Weights of a small transformer language model.
Size: 8 layers, width 384, 6 heads of 64, vocabulary 31717.
Architecture: RMSNorm after each block, rotary positions, no biases in attention or MLP, untied embeddings, normalized queries and keys.
Training: a variant of SOAP for these matrices, 282M tokens, 4297 steps.
Each number is 500 + 40 x the weight over its row's rms, rounded and kept within 0 to 999. Layers, rows and columns count from 0. Numbers have three digits each. The size before them is the row's rms in percent of the matrix's.

# layer 2 MLP gate, 1536x384, rms 0.118, rows 1423-1471, columns 288-383
095:542525535576543485520466539556502450488499511519484433525520524502519522470547493483488605503457519478482483503501500455514455493528595544500540470434444546495467588493526504502470478504524576496475448423488476490529489513417532510494490415453467549638493496521547477555537511466515535401
096:478519514494443536489457528517435522473484501458524458431502448570531507468510495554492530505499530435481487460473430554470470542565529524454455487543518492503500393518436530523544472478528477458481533435459510447561474461548598474543531462524544519472456452505511470544541581457493472521
103:542520539472496511497524473482455469553539498466412485674515497515438519526533501524519447498448438515555510498500579569530528535549455474458498458504388521529531583538523489528552487441542497522509530475488514476539537499506502533495454483482530531482514517556502497441513540480531481498
093:510463438455498484469460481495496470503435480458490430503491547515513518456523574471426573573553485481484575517494471550490513545542526538540501476469508513513440487504552530537487397559608448540447506467514518436434512447455483457482542515479458484601469493446501508471525505483472492541
095:529485540426489583494520513519638521391441503490435527533494455518493543541494537492478493482493545512566395556474534401483400476482495460497504531476550582528516574538451524540505466447479413500453511519500540488577489391418482531459447543524408461452479505454515505528461526557466440482
093:437518502448447515452505446479572459472520500467451528528520478489538527544493462445513468519488501522468482435467516464538469475523446443466468535468587548499477570471470416507490538471476483519513559526454486567489523495506445499547441574522476525522470539501529445571500538522519525527
096:491489492544588543425486475516596557470498505486453544467477442564481460475454530511457490469510550448554444500557516470520474450441533477506494450492532502436443517529425478537492464444372511448495466387500533489465520510458494452483448462500487505509528492478516463487539475516452545456
104:555487484520516473554510490468536559485553531486500481438562442530529472496517505522517555504505476565549521468514541432526504554484505518492454508458455520540513506486526463591496467573492532494462484564557480535477508524498579472466550554428446470490532496433546495589460510463507504508
101:472491499455519496537516491507469529535452438497504560474575486489437454520534523425428531546520490524471526509510441513526460469583478530473514549465573530508542522525502539480481449507548517462497480493477456433500516544385494454460524499468474557492492575536511441546520572531580485497
095:522530495449511486574517518467539451496465486504491557542518443492560497512504499480538524499518436566470483557523476541433466580523496487492512415509503508490500475535467519514577505472555474464542535474470467509488588513402453491472509495517511480529489543501476483447505495505461564488
107:504497447531532543475474504512576492498525539502556463546551485500527518451522485494499384450503522528485464499512485443529522535505375530520519468387457516509540500502488518471528538502420471629434480482505550500545446493530508485542466478399589536453510483472462465513456499547562528443
095:492550459521480571557495486470516402481456446543514400479497443523524503562502543388437478558451486499536440540495525469448494454534528502496493488543517516506534437489496517501493465488489482447524471447425490501469489423581448407494468512499471526519439519508457483525462521486515533501
092:494466531455464463534450520505485537557533535500501426478472433545542535550541464468491441497469571404486451451447534509497500487474426489470510538515510498463471503537520460547514441480451437508422523510473552447530473510576534616514561459502464515462477432474484539502514519499488545493
102:513616545525569514451467480459490500523593542540540487499476503592566482519444510461520532538510489538542443485559454548525448516505485529521469490587523516531495479505485555444501521496585466452565477494455575530497612533514563508497579500510528590574529462544504553451537470500475486480
102:484520581466478567488504459540597530494541451465510514549493521467491569436530479455497538510518559528457508495504567490581525582502526536471461486503490556590473491474533478455482432554485563453478541547496496537563521540471518514502541443398471437520464494521519556476439521491488536444
095:537528574534475526473499431506508393525490520562551413548483582467510489454505533493514548529481500476481477435533563579515443594521482452494487448402466448487439470526478482477485505555550544525430492508487458444522462499468460463449548483528465507546491485434487484467524536492435567506
098:515460500549493464513497618580537527537469482441567504467478529459498501528507495446497541450514441523480554504548474541470464522523487533497492450502467506504486463505534486543492509448591542542433461498549545434500482472468445492581523408521545525572575531512559425517490487535444468459
101:467518516549449513553480520453466451529385545456510465538468524496495511426500546454538464552512458527547506513523503593478450530511520506540457483558473518526477422559484435505498561499524548506446512507465451476538497442554523427491475478532569502464576486553499511390506536521502562528
089:507478523479451469455484588482614573467559522528507509419480441480502562396512433532507459513556505557477523451474490534465505532444508473503524417455493508514500494454486493479508531549511404553507505524486498505546471513547527549442515444551521555482467522500585569416511488495490504483
105:483522511507456515395484450495530551502488511475485490453507424514555461490481508481485493417503550555554503465533536500494447475509475448448487494527478545606399585531505485487443449463440470527525502506447530523462532525519522515548559479529457568403492477546471494453502504531487510503
104:491446488522531521574476501502571433491512538454436409407490452574466514504469478441551522510464465532546481488465472545536552553453490535518460454511424513518500553519576467473528430498562496468407529493510568510503513517470438457515430473506549510515486476504559502518505505468528486487
090:520535496511531521497520474455536543473505467488499518456547529510542494508492474417366484431480548493434554519491423381437399544465511475565457488485553512444487534448499468565474472517543549481489562510546549494451593495443529542478543555554469580443500522471543527435487507531486458495
101:500497483438433468523528529531492544457502506486455488519518438495442488540404512445462482511470515581540453494494483544545458476420521460568501488513461496489547445500525492474482433562468453504528555561511551619501420500542503460494480411524479512512419484514472498521450432498478461558
094:474515470456477518527423485581427582507455532504546460467539510528489405460540438462586515520547504490515523467470478563608476485484467514493526475453475519532518426514479418456498477475533536506564518549477505506503474531557462498510537515526468474507520471525523443476530524477456511537
103:451509493532417505537460564522525464525538507566506481524461467475511455513457466478520466519490449468507478487499553548445459443549564538521460402422524416504448465507514494517492484556506450562520451524565527439513505497527520532529594472530546504520486484508531508529509512458504487501
101:493520458556458482457587464455592566546465446465480526498518500502533516481461521481531507550527556429477428539572450480515537493518483519423535453459538521567427493489496570474461489555522468495452471515434515473539495515537527510469529487555522460434501480441546469472481535600511491427
100:486468494553477508524444450535469473479507541510486494559548506520559487441510411546501465490507480463475498499517499419460509463496563502519488526538522507516518579539450511559480486467487555464477482434537522491496501558469534437487558495482527470477483526469476518510460510508526542497
100:509502504494378478439482483539557521501551521500458498451474529516497529538526441481519456509503501446491540459529513501475477460474493505471498441458479527514514516477526536539462575545561519477442474443452514485489524529469502526493528382461476471509544557466525538518593502572523542461
096:553473538537517488581498462476437512603503478509526567500435524481513545477506564506491466467519549565477468448439533488515453517513506533479414490528493502492519516467500526546492555517459542549448513464496538529561474477499440463430522473540440527461453445478427449466432477485506532580
096:495519429469470493453506472497482431444507479526516540468500569502523404465525520468513454491481450450447402466519493538550458519491478514432540457543547449484553452501465485556572535491556480442519461464442442467459498555475568541517553576500527470454491461481483473456586547586547479548
100:519428538495482399480470512483502542474533492483512522532546442496524420483499520486583494498591492513546509487503577474492509441485538424504485535489417565501509485537598440530498473546552477468568570500534550507476428507421473483533507461420537551531509446533446565503484462510505471530
101:458465438522504510512506494562549518517477526456462501475443505543501483506451461611500528479468528512535463486494438537513505508502517507532485503541443533500464532431476526436550484473416539501567492508517463489505495509529509443481503444514534483509448555519525461543462435510494466430
117:517536505524508442487452479456435562480475534475432518509507489452439497454551552409536492506506403457452535476484494477496494535518451531498494537536522520492511527512513497509500442528457479521445471495447486436506479492525488556528524575542530479493531505423508497507497468482562561523
100:518512482483614533451424432482523507498595454529466436436472519526569538482479546527447482469550445511449459487480469485488500510511480451510465455535456510534489462484445521548448464499542544436520451415506572457494526462541473461474531525508411502483436503496515569462462549537488546515
110:529480541505452520517482471517464458513485476500558510508545491516476442455492544486507483509495522543557474445443550553476522492544510507471499495489531519513480428471558545611483508445556491474545505504512503482506483483490513514511473518588552539483506498549465467542489463553506460457
103:522497490509506495536480538499535521460489474534442522453485436518480486454453478462557449482490473398523490451531441472496434466468517450442471410539463445506521461429490564497514454578560488476437500483432530462569465463580466563514565495473534527441485543492554493548527442497518480477
102:506460464517629510480464429454547462515484470487476433456493432550553463433493555448457558482531460517486420533482493539478527452469505489458560473546488465546578446532434522462449469471445465500534530412591584522507527460470489516536552507544483537473456492464537463441528470464466510494
111:508500498550459507500535471516479526511506592467539476476511527538464458449558546466549503454461475470522434525537462549597512564523455476491564413497450526574532505552490528482452448516547496473481455494529526523554480464477555503503561549460522524498471530494526485561532474495523523537
088:471436453501494535479470506419463396495518507533481491488501499527518423520475529441539529522533518558514501488493484516485455483447462557542456462531475475482530462505470530551573519493505514545561519565466550486482490557501504473465556483601433518462499541467522477514545483525452500499
101:466480446484433551506494434485429606490500432517463499454477522428526420502484525440513500535454509501586499613459478516569568496479505529508510540500506389481439492583545512516526406505500510531537466558481459503501519505516489530504544556495420519480446465448530515575452485417465543530
093:476588518442451499486575482455458492542491555461560526430503456523497529501527562454502483550441510408496444425504472488547453432483468516483481556488575442504455498457483511512505493425496465439486476590456495442529524489490457498565510472464469484599434446550533504546559494450463448554
105:457513564515512473515421485456449562429498522469534480465429489473535503421486486525577531420503500506475459472546506454447545468473515503538410476416474536551505507548502491532461486512524500530481547447481555511466456486452505486540523439537568494525463491555512545455571467503541466525
100:433544460486517452560495454526424498578504516473493496527399489551466497512527501518459455494563456524438506498470443516457467500522531522510481530508519539589496496533497536460491539535511464539452515479591523480544497512467522501484531506487490491503551458505471513553523496450451476526
103:501528499506528550507494449560468538498514519499530491472522449502461513496514509458454539544568534476469447499484458505521510524532521465504493462449509499512488526478526461501474525533518436518506548565488453494578458517531510448533491475464428582436537519554508436521477527555510484514
108:541506464508562534508468571532523492502485605438523464464548535497569473591556521520541473463472475543511497515512496409445549534472465502484517457510486403478548511533507549560533415526523518424442519502474531541496509538602477563547531511464540465542538494469535543499511457582502506486
092:411509487461416426488454550522503505509496514477516437516513498533517504462513454509471416535507508486524465464455520486519514537525517552478560465519523584452469545478538504515568537439465510516476537476436543455514555563468515566453470432548474458501433503481539458507456503510488434448
097:524468534482473497505477512540458544534556501502481469476594462462582463478515506428501472506496464555495426473547502462594491531519493524553424470538486565560547537501549517530440415491457426496500461524485483570512533476511484415551499482503430450498516476508515468507468469511448415591
069:548485474568494467535500521524588501495540510456492504431468512512545504497423490465493438525486507464544413503501520584536488503433520507520558464483463470477530449434565524500501428511524460509527555450471625509535550492506516518491532529458502495477499490411493492529450575519467531528
102:439512526529565465517499488522526463533499533482528481464488475526560468485468467453500497488602524492553454494511456472532563428508513543445527478465545507463446528456477527508466462506550487513505507498429525513542493494614577504475550510560464441559481516410447522531569457526472494436
# layer 2 MLP up, 1536x384, rms 0.125, rows 1423-1470, columns 288-383
093:484550563452519505506527485520470425488520492555402597515391534521534524493526563515482490520475446497525513528465465549502504490570457484481523513476481509461512486508428540502482436532538465505488482461528478522473506499546562544510548469550488417520456498423467531532515409528507547549
100:433500538475513568474453469513531468492518612534533521572518490446458504480550480492570500516547566510477421531472505503517515505483452495508526532495514476539495540537499515530475524521547510459495521465561509508530537534542488390496451513535488528504443437558462521497563466477488498517
099:463466418567528509484497464520552416552564490470576433478442537557440499576495487492501510557470503482512487475467472449531450489515486451540529495489578442437494498486532514509494539552465500464537502474538486510455446551522454481437442460438504521522458505489485460546472469486488537486
095:459463524455496463515429441492441381440455409502501576498435476461501502401541485460469478454481466512480464477476505439424510502556545562513474515440442530474515487572518483549478501525508485514500502460525503490502481425456474504522537546497504397540541484445513571499504513562493494538
093:458494470519554422538472490521394465588542478520545455488526539515500513485476463483520454511495468472462589497486472579503551514494479504521493453553472479508496391479520518495492508537505579512516534479485511482411507585592556470497559481506546523528568476533510492506520495499499497549
089:453535500472472482463497483508542460460477502536513543503483473453510517495542411456527501502501459524418523411510492483512472461551502485436457550481570539455460579478498420540558526483456436532548569447401504540480490534448442473512444481488477548500475575478493456537506496492506544470
094:537503496466395434560436562492433409531515463448596520512616544507510526529527415492566505543478486510514530587511492554493483509544483489483490545516486582545514494507520529475462529501588493533559500555485428468530470484496543511521533527491523489490455556550551556504518513534557443512
102:536500517502515517511498473457518472495536529476470468448543456512530509481523522536487563545512556508520562502518511445536541554549522498470488547439458485467493500473536496541486473556545577474499476511541483492457515544489594513484471519438496493462520493438496463535471492488519540539
100:566523488524468585515453538547504563551531385595503500480497507480525587541572467557454532389480545487502531500496605593453510509489461484462515494489511529490448488562488481520535467521485452522501443460512570524362449483541501549514464521539511514492526481557537493547511459476534490444
097:504549569498457497444455511523570566489503486606532504466455499504452494450448533473488521530568534507499509522507537497503456471533576500520444545477477507549449533579426460531500499500487518464518527416503528522479466488552508482493522529542597515407535555528521574440522499510505524509
096:535509579500482512507575485460427529539477444527442549452462533482466455510469541483521574516465498522508526482468545564482482448501609504465455498580483478502459475484491461505495557496564466420498519520512456493444549521474470496470508532579468460544481527534553508448503491478450477525
100:464482532420471475489507522507478584530501534531509531506483489481462542471514553592519502515513496489464453435497552510504544522408502576532536495452562528531502546516528502450543589503519485615455493525506467533543497513445520536498502509477445490494555581515563605468514471464542492507
092:495541467454523535558549492545630506517490421478502519534530493472576503476512429537414524489471528530483420489464523498499581448521505532550530538573470513475539549502515436514535527491493403485453541458445571505436498533523404448517450579497441516555540518492468549522508497454529506435
100:495571530514552465470517497447515480502625523511542498486507497552495508522452535454563514528441456477520502462534448594496502500470509491534471488513490492485467475517498575453488498514540472459563457512463547489510611510428516539480547450475513530566481511545526502503572483529453498467
095:503524521547513472493535457515399541510477569452538508503473480569489441522513471591410425458489469396535545490484445560524558489549454571441479513471524395554526546508491543488489476503485549514500485499464472460497523517469544468531476507572581539476555524518473449473495458482520448512
093:507502497432515453484553463519515529441455533482546507488450535468508514478497462548491498486535508578440469544480413456490532442440403551457566536552510562438513551424558503559552448511496472458553496454522546487425562510584561500542466536529505520510564519510509515447476465594471523488
099:431482514482497503489486501502468526585457487474495485507456519445485491501520456458465486495472530466466458443529543505441432498424474460455524474511508507557495501575427574493510557459551522472487432539505519449477449478483476500467546490485514498476548459553561458490479511479475497531
102:420528508546449570532415484469503490466449528485494405464512511544499548463425528485526497483535493511511447591527464572549529512533536541497531471516429492532506498588550433496468491481529513467548467510521537427521469487561477428537500497531556525472511515623489447493473523482490506437
091:502521543477469477461486428488481472467530579583500414426581500552495621453523537490459454426473506526486523564510523490549469447554529499444532468538466521481502478562417543536422523450454454452500490471487513471544474491570489472517513490526524422579556529495510488512467439533509465527
101:520517464513471570450537478564548434475507483534471454440510472511524460496538511446537498620457524499505514555544483461448521491520527526427494490531499538520411511487506445445483526572465477460476525499453481501535509498470491482500517462528579534383485564507462520567517562465503576518
102:515538478435461508421513449500413573502464456511503540557538550428527407450518530541477475502512506441434446489523531412504443427520477495479478532475570469494500449518431509525475561445452459540526468533525424507466458481554563542536556542514415480495547490480413562513488480480481529475
094:504584556500533519438435490548572509514521470518501560532428504462500465538461579479489491503459462497486538453504535599401432524436524535485515524410540537468497483556568426451437453564545449416514522521538496465480502503551488514585512477558544448541486477485540490475457528496418450539
096:495528545534532527517552558450567453535503484453511461490541504454507484484488508491507523481460473435523497492524524455509537528495418462474535511469512611529505629487531516475500566421458542466542514444516386496497514472402503479453439552559495540482552504493475502431469553575508548507
094:540497432495459504507453445558481510519527547525468519522497544490459482545560423504544554513546455502482522497504445527520443446517488441500510400438489484521525484540505468497480524544589534528513482521513438484468441526500531457486456559484511502532460500504540441501582554527522523566
103:604486476459532520487521431465509547515516497508522510503476521532488489521511496524439510526549562544460484471520468444613538534480438472481518531545528531476543529556481492498479479454499531436480536475463397556521510505546433491467432523464468510455515471537466469482484455523493507470
099:506489563441517549505423519527493435456536515525512479556500498489478517518480509480532472473547475584497534417397529510509440488427461429593445470526464501466555475479491447512588491438502477502543516476559482564460545428488477499555445511498500554555508457524446522518484492387477530547
097:459436543489532501512479559516495431536481508467487458652505456510564522437477496493534482455497494580471546576493523513527517512504431478493506546533474504548502452473458458508474471556511532518445497532499530557465524503491504588527523521483437498531489541535442509495494488491497570503
111:490489448571467500546491530524436475545479534447472455514481453448493478487518486483532498511529462566489493513428449430497503502423481534484521448544457504528488525528551520493514499464377499460491540527545554524537504465533526409500486591513499509500492474516544532489465461513488508520
092:557459555541525489535494475502458548611488489499497582520467530502516539515495566513504440493516541581483481494434523500511449508480500506440443478548480507491519537428553529558454553533531553528416497476500542517567501472476494497463525463565421539472483443508453444459479487504516514567
094:548506519515529476505486492536514613588418490451514442526483501525488569503465510497483514501543550571536590535465501509465524459511488495558544477459464533530462539467458513479465460484454509507496571594488529578552528473572489469501462455535456568489520541463534499502469456403458477487
095:488433545490502418459453450481475553516531479472497487524508456509491457502496546529547498472506495497491507488493589477530494415490530454478463556504419547498499532574603406539488523519529507476555569514548541509468437447417499444550495485456545570512497440526447564545442494562507477564
101:520474499592506449516477474531534421549482556537534521516506542414458496489568561457478448481548499524482504513519533443452561491475476524493460484449537480493535474423438533488435481581551503495497548466494395515593459492510501484420511464504537401512484499442512476552506537541513542427
121:521450428541458436508591560496584525489512500552519495510551476481530592501453461503499501476569485492494483476470527489415561463490564444529607451509540511557493566506511516499435488489396474538435530538538571526515575556539483466513460501487468517533537565413546498502501510521490447507
113:574511436514473464484451424446491428496488455556455528524572528519472515503477386474461489447486551477511482464527576542512455494445514537567527485403452535565479429509458477534509531477513490463431551457436482483586444476545513475477534498479484562510500519581509482426519507423517569509
107:530511530451492493532532555530506533526522492455513526482539492435492513528446535435459497488478550562534544464493504542448540548481467521477501562448513494477531447454532484539494513429534515517483553512475501491499514497445406523510445506505478503480544462501484503474551512520497467483
105:499515503481492505501517442493467488539477526449562503512509565501521513539550510506465568548497547575464458534444551538469567500508474514545541569471499579505527508549517432501487540410444508512564503536540453486436548549441514406491421493513482473531496456504477507442444580509476516541
104:531514519568444556545583517460423496446513465495508537460472512435472477558515526482520575532529527489538577458554521535538480501536483454520518537531503497506543512426536435469574462529481558481501542586529458518435524513513496542463405596470530493534498509506493514519487502498479437491
105:513498538515458521498507508506509500491590565458486465501531497577472503454546492456538461458455476501505463554493550602538458534491445505478535457498487508555519437547479522504445448496587516483451483457530569433531465460531532525549533575442448499503530549513559480547521469471514489517
101:501476463495545501588535489442552466491461519527529463460537452498412527528496440529440452426544531504526500571527530499514553506511505557539532547534442452503512523475454506513445557456495513501512405468570479563541462502489459426434457447432471604402503484598540556480498449500460513493
109:499480475476475482466479506492486527505554498507502532471508483485472489570486550474535458502515554531539469527490522506477530464438530488548557488541464505556472496652492526505502435559446474521570449525561597486478452493472539457523564474469477568558510494535568549530525538426497490530
092:558557525469545453528477534421611516444486517437546468566450479558550472490526487545506565515544457425549486526463441509433481505537481463450534531512529422523557537473533558529433562532482526506638475505475485515534470482510540512514410517560428507505535468525482557545494483493480459473
101:508506456515511521488569526537565478569499472543481522551559500540470512556503505434436489545521471540495518539434482549602432531523475501488571507601498466453516498457478519464538498472471512486500484568479428524489524524513508495459438603461466521518535507420460424558468520510490528478
101:471545502502441506544492506554512553543485544508531476505561515518472534470462542439576491503460463514582512530533483471541487553505493513521558425573558490528595458490517511506486500483545489434528532505493525522489557531569490462528552565581505461490437445465452498508557557497566498545
095:483503506515508516507502461533461533498552487510568537474538465467470491480491513469463569566596548467465474479506473518499513527526534458541486450427519490510493482476530501497470528529516479507498552555495465475566499507561481493517495467478441620430525510592481445550490526523514511518
104:475559543507476461459534496432575429488536561534507534608516520522528494561516569507520466508495436483550558515480498459528485450557471507495535517472507509564479534452497468513385539459485453486556506505532506483497511525512488488436516525563508511505471544539502499388509449531576408465
093:526508457567536466457447502503433495506405560490459562540471503553510502455567493526496501489516458527527499540477449452464519541481522517515476472546517402488520498546529468489485430444518533517481473537438506459544529504534500421530516537502521510435467492488605527516532506514497523534
136:526463615488510530461493501517381480488574529530539469472574437473549484528442495474551487476448486546473495407525493509620603501547531518479499462471479561561487472465550496476469469496448469508515498515508517498527574509507494496533511524521446442506484532533532423518483536476427404578
064:501485494513475528458456506451401458452469514480490444447539446393473448507596518443542595505579438565500530498463458522457516522559539514470489501453553494510497586549519522552493529511531498489524493453528471471515486451526531419418473502501497519482508500529517496470541443495506472480
# layer 2 MLP down (transposed), 1536x384, rms 0.11, rows 1423-1470, columns 288-383
096:479499499543467471503469479508491505489461443444533453533574526458514484508471563536506487424496527490487682454440514492535483535412541496523475494520515496488509520532588545501532557424513501519516462520479524486547514508465463493550499531479501554529543475560492486502490655520527516459
107:587551450532491435499515512462471505488456428439476485429475519496532464521439499451467508483481452486469607462560504513491472494520531553464496459497463503490516454486497434471505491515457485508506506515463497515510485465444493574504544460438517456515572551452532475515457517500485514524
102:464462572506504479487554523462514469521489554582508485489528493484489489419482547594495444542536516528362366454475499444490489554451517486578489520510410553463485514511486431472480525486539504523456550510548446434502465480503490475545567501460539553523551465479479507475511504543496492456
101:533517498542491527508540558434604615540508545465481402450592525509521499586476512547482516542504541528502556490499532591588468486435471401513474477571587460515504520494519501471473555500455527447527470553501518523533540551536513493466481441496477569484454461579509462489473499424513511456
092:521506505535457589452464471525556514447454511523526463508520452472482433535598553515474529511469480494489429433480480433511455543447476555529459513479485531483477535560502506497489506496499503465546504546572463480513516472539450464480501526463407509496530510442525512505450502504501524520
090:518485554450505464484490532529511546555579445495507497559483492566534482544482529535505496432547540496547451546491533488434541487436505480499501550554456523539536402539490538566506535502500534467493517510549519427505589483505491521459459443478500515523513495458476523458497470453496462528
102:535505450546586494484498439534563620485530539498493503462454529482442454501522550490472489413417517460516446509523453482528474509423487536518528454455563468428509502531473472553499478515376515553492522496480612526484503553520475487503450537503500495484511379455422485479417479430461579409
106:484565463540464575518460501548513448535464510516505494518491569485507502492501531532472475433543520470503550516495502527495524475498508470414501480495504489487515515576575473419458596542489481519505503480428475483506415465446495518525473435552535471539395483523465558475544478476508472496
103:439456467481528442484503504455482466494440562402530480508495519543459418491443501407537440598517461504480486477492381465558482468538542540515514493513471487500548522441552540434484521485552477484519566549528434438585555553507562471498462509496492517480472551441425486487482504518453468548
097:485432462528545560551487480478412488511456547362456453503521523474571524491565492498566556513406489514506551473442469483523537533531468493432536429503493473489560442442577519501462547504481482533473497547498526538488463507461552521536473493458413493553519436453434451467444490507441466504
100:521461434470509536488487517584523507492481533477498502559485521548587484400498460530494489453499569486516445524486424497577450531449414510548519423453459458464533540488524553547519493387446443578539508439571533522498506464501506498508501467457529539522512495531487482513543529534577479485
103:528494431529465537484429548472504474445507481534535457473512535491462481524531435433462508546450512510534579554523452481549467445585537473461522495516487497537460436547517420614484402454444477450481550462448536509490495490532465456523503540525509518486478478530427440547442479539500480503
095:499487516478413483475504548462466512518522498530512470484495493574505540459484508537497502501503529464505462504499513481523489456449409440464466525470590450476486520480486490516534462494530528487507562495530481523515523491476515617480504412513508512413465502499476477460483551495471507513
100:546445455545459488509499491549509510485500512567506498480483428528541581526506491503484517501492480399416595534482500455479537475506467488455567509452511577491525484450544484552488503506448470543558545499576439437554575563511511461491513532486469410497568514446496480578489501457505481567
095:418601529517491490548464531534477572541519461404516574541517537469480414521553411456475491551538488503516392505499563496481442431543517456524510431489497511493491484499486496456480555513514463465486545506498524528569481472453475552490538419482473440471487534507531505524446493425512509385
095:495479452554478570507539565462505506570590536550464470507549431531434503533528575548461499511506488399456520507554500559497509538506595493542508476479467417549484452502493521478513536461550496558533528494461485554598437461431489441438500525535455503486424464487501456535504492469631450482
104:537544483508560452486504463532535478424531522556479508502506500605553464509495589525532475504541446544557567599463461513609557517557495504549494522481481469459466500465581475497454456508467483470524514455505441562527535548506531499560473522511487486490440587471468546488544498531541507468
100:539500518438560442448534486603502570482583544537511578532518454523489418572546448508428477490487539524515455429484480474484492554484505496515482501459531504505493496488446547514516471446451510482480544472493496578521493534462485533464486495412462529572379499422539551554527469478533469564
092:472471437550570528521521548489487522565528520383524578566444558472466431611506524482535493510553539520579444442515470505519514502464514513523454521483518474528443554521532449475552450495516598537511495492478455568450475554440487503477503450513554517488433495562507489561449535415490468491
104:448465569469509465515425475519438520489482525484528479557444505528459517491507514515505453492470461465534328466419488497476426489500542475585466520512544524478524502489474585520517531485598528483515552477552473468511488507566482550496494445428463514588538510510559520490556515517517435510
097:493609487527508429508554486516522455477517514469482429461515492585471487524477480553488468527524508509551429473537447591450460473383525519528491497494453538482504523505520525522500491505543545440505536450464555536556615510521533454518445496506594495449485514454512534602539477514466523526
087:510483480541465519625541558512517494476453496528525462433523477517533520509492428525482511576510546532522352530531553579535532482441529504474508434530512452541483497452534555499534465487518477551500515454416442569563436488498491509446510458472430505474471510511461499573499536508577561508
107:470500502470498492493459482486472471547489499508467566532445535605469496529441497536530454470511563471586351551472491505493436498507497545463490520547475362493537473488501448529568469594474499412512495511522539537529477564511553527500558473439570470445489519551517522531558493486514499494
101:533495580522491489504560522564509484443498541551492517547528443500533501483479512448436517523489547500484535490455532417490478508508402475531417515598461551482537523498485510513460468515479555513485523482499495473514542521549491480448493540524542529382497552496523538499523469479500531483
099:462478474544465529459480505464523502500463458569474473489537423471432579484489440488552418513524495542512462466477526520490542454483483554516463511474454411481587461466483472458588556510490436486579460505476573470506484547499479529570611493457614496478496467499464499519458580511553548445
099:481468440456463521497550519470530519513482511383527481511480464454470474514544596441515513469527529584531312463571559561515546505525493448448534473493533508497510479512552547553485481527556467445481474482518482511483439539527526479507480520562537503473504513484545501496477515534555411472
103:501564532529489501557485481518508458413513470449504508473522438453527546486567557456560534476520499503486354496532519491424472472552505517459529534513520495473475578596561531529516507478463521473477513493501463542486469536482553380480426475505519467470484475488582438512543548542481440597
103:500468552405572483477505459479581511444557525527547507479552460597546499506453467475472535528467503442490503488547516591517487580607468484585506523465519450461502484483429550437473498545552484524555561534521467505497483506452489609471477465434541547447459521443438484500505482399504459447
095:433549478444470479473484519558519502438477490534510505521530447513420542473524481559459608519460482511641648480570492545455488444476441453530592520578506475451446436488474479516517463508522521451552515493492447456377527540526521555563403444442510539554541485483530507538594501507473550511
096:539514445475520480484481484448558448448465496497527559550496465500533413498536563442489390501524502514428353516560538472523484525505487502558496549475473435465471441534497484545509489506515529413451475505511466531509412440543537524561543469517565514436499450482422481495466486512518522417
101:465549533517492503500547491564487524447476482504517540520482543485554527552449501556451530487445463513525568471530516556492525515420470515515543491513482474484501484413414485452557542460419477540481434470473490518505526516518494484446470530532500496492509499485457465503592504545499534427
105:478503513421485554550598567512490574436542440449483520505483496531508486515472422520531539457458510514567466457470446499479457425526493493484556491497485452467455572504535464509478507408456551529492435502493535545487470462526506458563467528463516535546574524527463507429504533518508474529
114:536576530477496454471453470468481522518494536506451584504526477551520527447511537403576535512458337541476579489468514439489476479523526481447499490531523571464517511478526534452452468533508547454468492434471463458453435461534477579507496585535537539495513489391512492513490498496483460455
109:445475521469455462532526493478479503516516479482574535530467476494482489519476464518547527441518469531535529528556504432484541466583396432437495426549489537514458487513489550412460589513480494479567473463559481510477583586502445478402514492474533467490567530499565520511518548581524519564
116:491495452532526501431463538430535560524505551539433477498513501554542490492573499527476540507475494428446448496539506611552442440496508441540517439540471527529467483549511425444557448541483503472484491494473448542530529500536563543501535498493491516514455520523483478512446490486535498554
101:521505457518562496493454517481524496472505484537401536452482445509484432469497448515525450437486506433498480459490433499540429524512539426458521427536479504472477467493453543527508481551522483498427531520471543485507473445586438539524544513473493530465515569546574513582484377480471498516
110:508449490532580567439439532498502564556477526441471474507530454482562454509514581440531478490503571554512419531501432506549451495473507486529472485539491504545526529449528445491499571526512507512485530445552523507532418434507558501505535423551557563503496469523599465447545496506533516518
109:465518513523522514490462471498440480481449441524509538535475512454497507564474471515453503504549510564527560505453450447431546487542458521489514551438506473451527549501515467541577526485476560483508476492513528510412542539493484530492453407514516482504493475511436475499489555494512498518
096:510516516481512506437442470476463481476604493444456533551464580508602456532538520429534505454530466488463551470498440514457406481534499466491519493491513563491460482487466475501526480580497546473545529532466548427436553519511504548500479542534506481577515546529506511500520461456478438475
107:583538469539472525469556439495501483444471555563526495476447448491536507456527470539407469449414424488400590463496453512580468478508459527521483481507494438501547538444456458467493459508500526445441570549492544466481486508486403543481536492500518514453406531485496479528469480468482451438
097:402544458527468547492567456565497453556495530571487513478539504460458511530449554476497442473516526523462535446532503450573556483469561542488471480542495512486482453534454432480516468490524465515400515501520491453462489484465482481469569427466582514485481482482495479484483505522518506474
097:514505511480542543497446475468434618453473569499461427475488506485446483475546477501574486424453509495501374531531483507454525504513509475509480495426458564541456521562563506514505501531527504488506540481480565547530404534459524448517510464500515471508463498530510498476504492464546495524
101:516513476534527415491522464457527431522545458549466593504452498514508509533493491580414441497570524487444512499495508539462511457473485462491490612484495515488407521529495512430477477552436495512431498517462471482462444464435498494476468480439522510491584528482518473498428453567449490470
092:504488541501494495489432534505497506484479530551482484508504542518512454449538500561525504443416461491523602542500477520482459519476464540454539557542434498486528436507503522483495438485544547491527468463512550549416518451481540566506497504510556443552451460455453542513508486439440493499
112:483454516486502494520436476492443467505476559428489485485425478493560501437465541422508488514461527484377411509542515469439528532476488539590527583458485465465484439491475497495552481547511502432417469473482444540473484446503495423527543590427537475446523534470528513468451513531476536465
089:502525535441486483472499533438567488444565474559529437522537449440534492508506513451538439576530472441438667472483518480496514507524509469506472512487449574533471480503528538484564501510465438508514480453513504464492517552520508551483517511496487515550522502465474507512442474445531505517
117:529531443504476515489534463489493490388517478493487449538430426481488450494466500500523524486475491547533539515534466501427515512486573435478549515515506460495483501495470514480440446563573508489477475496464519532504526437464466493483465417449484486507453551492502466475550540493505507530
089:430486487472502505480494471493497552484567530469496497458530512614507622424450497438540543526449507552440554487497549651508485511469501535488488484560512548518483503511427471481542497532505477544485496455491552515527478502483476512514508445567561473543546535528443470488463478480549506572